Weights of a small transformer language model.
Size: 23 layers, width 128, MLP 512 tanh GELU, vocabulary 2048, 5.05M parameters.
Architecture: LayerNorm before each block, rotary positions, no biases in attention or MLP, untied embeddings, attention and MLP in parallel.
Each number is 500 + 50 x the weight over its row's rms, rounded and kept within 0 to 999. Layers, rows and columns count from 0. Numbers have three digits each. The size before them is the row's rms in percent of the matrix's.

# up: layer 13 MLP up, 512x128, rms 0.246, rows 239-258, columns 64-127
# down: layer 13 MLP down (transposed), 512x128, rms 0.249, rows 239-258, columns 64-127
up239 098:504546484474523530489474463480515393452487414525574546536524539588521574514567561479492535478518463492581439534473494401523550358359496471513451558452448523555437513476436442552417476519458476
down239 105:542509418472513548460524548474440526487573477520482384479556406516498516544476459514498466482410431519461447582508513557485539476498488552413595599464479476496497507421513531462538550537511492
up240 109:516538671527587560450488515523432484544530509475505524511503521445594485530529405519496573490488441385462571535395556481580501458530522507480436462509518537416572463477554444554531521460484475
down240 098:383449447547425423495507520589530492544517518361562593504544476488513539518342474520505487480462538423535503480547532449536452466454478491478465425488502545459520548491479538496350523470532465
up241 114:448560556572604470387485560542454506465549511472546417424484481511606463464429451427570470512474485556433462404431424539495437477508453516531465423438577545507516490503579535520536498499540391
down241 112:421508482431579463473486562556453485511444488499568482448536593460466550482500488595469344449497555515459567446483506569553514529457390504533501480422512489640516488496513559575523442511464423
up242 094:483395461559541519501476468396602424530552511579504422541491528519537441465532464587529550562498476543502566480537475495447574565474567576481550435563411473514481521553422458534456579554502446
down242 093:512466481581526547526428545494428438475442598434468568487570476527637517565434562513468462477468477470567497479485584497552543543583416524456483456495602483488532465460510522558505509570521533
up243 110:488442520419543482418462573399533539423554464478531393589474479487490499522538512558522457499489461532424480550517480556471539540508476562516504525519485399455433523546510387563457460505433475
down243 111:609551431427537537443507527523554398424526465567468424447559527433551481563514500484434554509482519591482509545521487475598534519479442472553531529405535442456397452443576505457503545530548579
up244 098:505445477555437439507458481556538485491402502516528514472546402438504488485500517520527540395516469518543533407454547528560468536458419553521503495647549529332559547468492507548478478416495488
down244 094:471502549374541557539551443397555479530580518509561507537414585537489525479464497457513509554473533477497502566480455443477522422456568443480487511425514415581451536496504534489504521619512430
up245 094:501512538530528473505475564500488540368508465487528498548510506474466509556487525467491515515485490449517538545481556488519447430626525500486564586534569474502458482523594519462426474531540419
down245 085:547544478475461403614548490545574431560465507564573450439440515406508491400416482473481475510488484562427508385519493495424470513453533516478579471543502486526527528503479476494599537440520524
up246 104:521546443502469513582418538490530482511555495373473465458373497492547505415511535457540492416519527545470548463440343480538495538421493416527468474558420513534545508545498487512479496420487576
down246 103:429469467430486508565461432511474561531524525524534464539600561497533546509480518547509493522402629462560517474525555452404453414496573500454488546508495424532450622525475457428493525498488498
up247 111:576570467562524524480452469479520434406542498463443501555498442499377471465412480447555395581556552424471467542503530536519513496476460473543540430353438552592479574524549451552475467431512481
down247 109:527534544499431509470507426510452531446567544519516515494420425516450646493501569481484460522505527505453600473533571527487541467481481571612509506506409405496494406466465497471431521519526492
up248 104:389484490467553631526460489512488488516556533451466459487486468627511443476560494519562488554541512494442529570520491451496531546474489450483461480484579485474445501532580492574590490459468501
down248 099:524552467519403442505528528434492613495536482518533545460454386455486545536496448515452508561456482560527529480458469543516411502506516447347399502505426478584491457504415493526481516564544472
up249 096:521468407529426479466548535576629460556442414581457428519569482444441505383463518552610449504449523524468548560492483424463502567533504483452533470470608482482441445453530595458482468484465529
down249 093:533422486483555480562513495543474437585455551488590435606526454489496408556553493598520500514482465507532487453510529492502559517503472591516458522471505511549421554451404436498541570509528574
up250 098:546419381464431497504424437438477502513537482551532515471520556552370468470415490425518459479368469454535491561500463576503470548519511447560515480513506506414537502515435499492563536525529456
down250 103:437537445499464450558556510519449472557447587497484474566515475598472579499504496505526520503419478452549492444431455426430480503472566516529476487529500547461362441541471504498584501545528577
up251 105:498548511412473460502393619532510529435482538512644483398456431552346433451464433471449566475544537496469410508495483499545604445469476509438572607538539556537529518520500452477499480506490550
down251 094:444643533507343428530453580533473528559507524543424453570480473480544511508462493524521535459501454565489616481491468536425456583520608465582497554450541510417482497541522468547469514474514504
up252 097:514482559511533475498475540551579497499486536498449466512542485576597429541444471502490443474474474487539391447562499451448547457481510479475595492511428507563516625527555328530481461463477522
down252 092:530413498471466350613467382486524521500486529556526468453517436398431488530440530495426438442501508554435547502456524494528507439449450508493425488492450514422450540535476406589585481484442451
up253 094:459530513544490480551459523546484516568449437481411551478515537550541590526472385444619421579474428382527479489545498438457560469523561494564490557506461520519498463498490431532421447501468609
down253 100:469485536515494450479509508504556544510386613439402447476474510442556486440598556513435478452463593498568484398503488462457510461490435474501460419433448503544462524576497506510452552561546491
up254 098:530515499491531512483505486537556541495429501495589434556474563430394511432528582528511552489394588448368538526470510499467552623404494524463552520492578453437544535514503489577493511426464545
down254 100:486523728609440476530463489426483431535484486461514531517472520482524426526526486578505535461541467505507512375513447549498505539410448507454472547515501510474535600443499553541581545497514491
up255 095:507493481446522548500478606372502497588504561499485432594506560459411508534554537534436499503458459501470466463461432513486527527431540479596453483442458581474558568522634435454607486451484507
down255 104:468504487542514533439544534433547570439576509471412492483427475537413500496464548518471464471483524515536513550542476380446527502536501384590527431557490481591523472542545537522570447539536525
up256 104:501425551520476474436437501494588528574372507565608439487476532489517538490486506441658538514493429469520491564492428519512500464475467445506420484398499597562503460486558561562447477446515581
down256 100:459458409531534433551556454442582490442491597451552524463466438526410461489586489498484478558514490475518477474554538485462497512482521613539466520507523425406456463551440534376585476488491603
up257 098:509516503489476521465495522580565433503476430659501440522428571391485506451403501523545407517451543494480457505551478539468468484505409567565433410481537511491501427532508556509490474421510488
down257 101:595486547518500494437572471481533577409526536469455489474485520532545531492516406502498442359534554454469514577420528432494587456516476466558534465500520460529491518478523452489517564443567512
up258 104:517500494468509470487408536530563424460491495516596533573550563548529518545560499554474506392505433430482534401407452517453592443452457495503567455530498523469489468493500559532502519549511559
down258 100:576418546560566535395512526458516435539448448506444459546536505523451544410472607488475505588485503483595495487517500489544504480468535515523567384483431442491471553497522548474496435507546480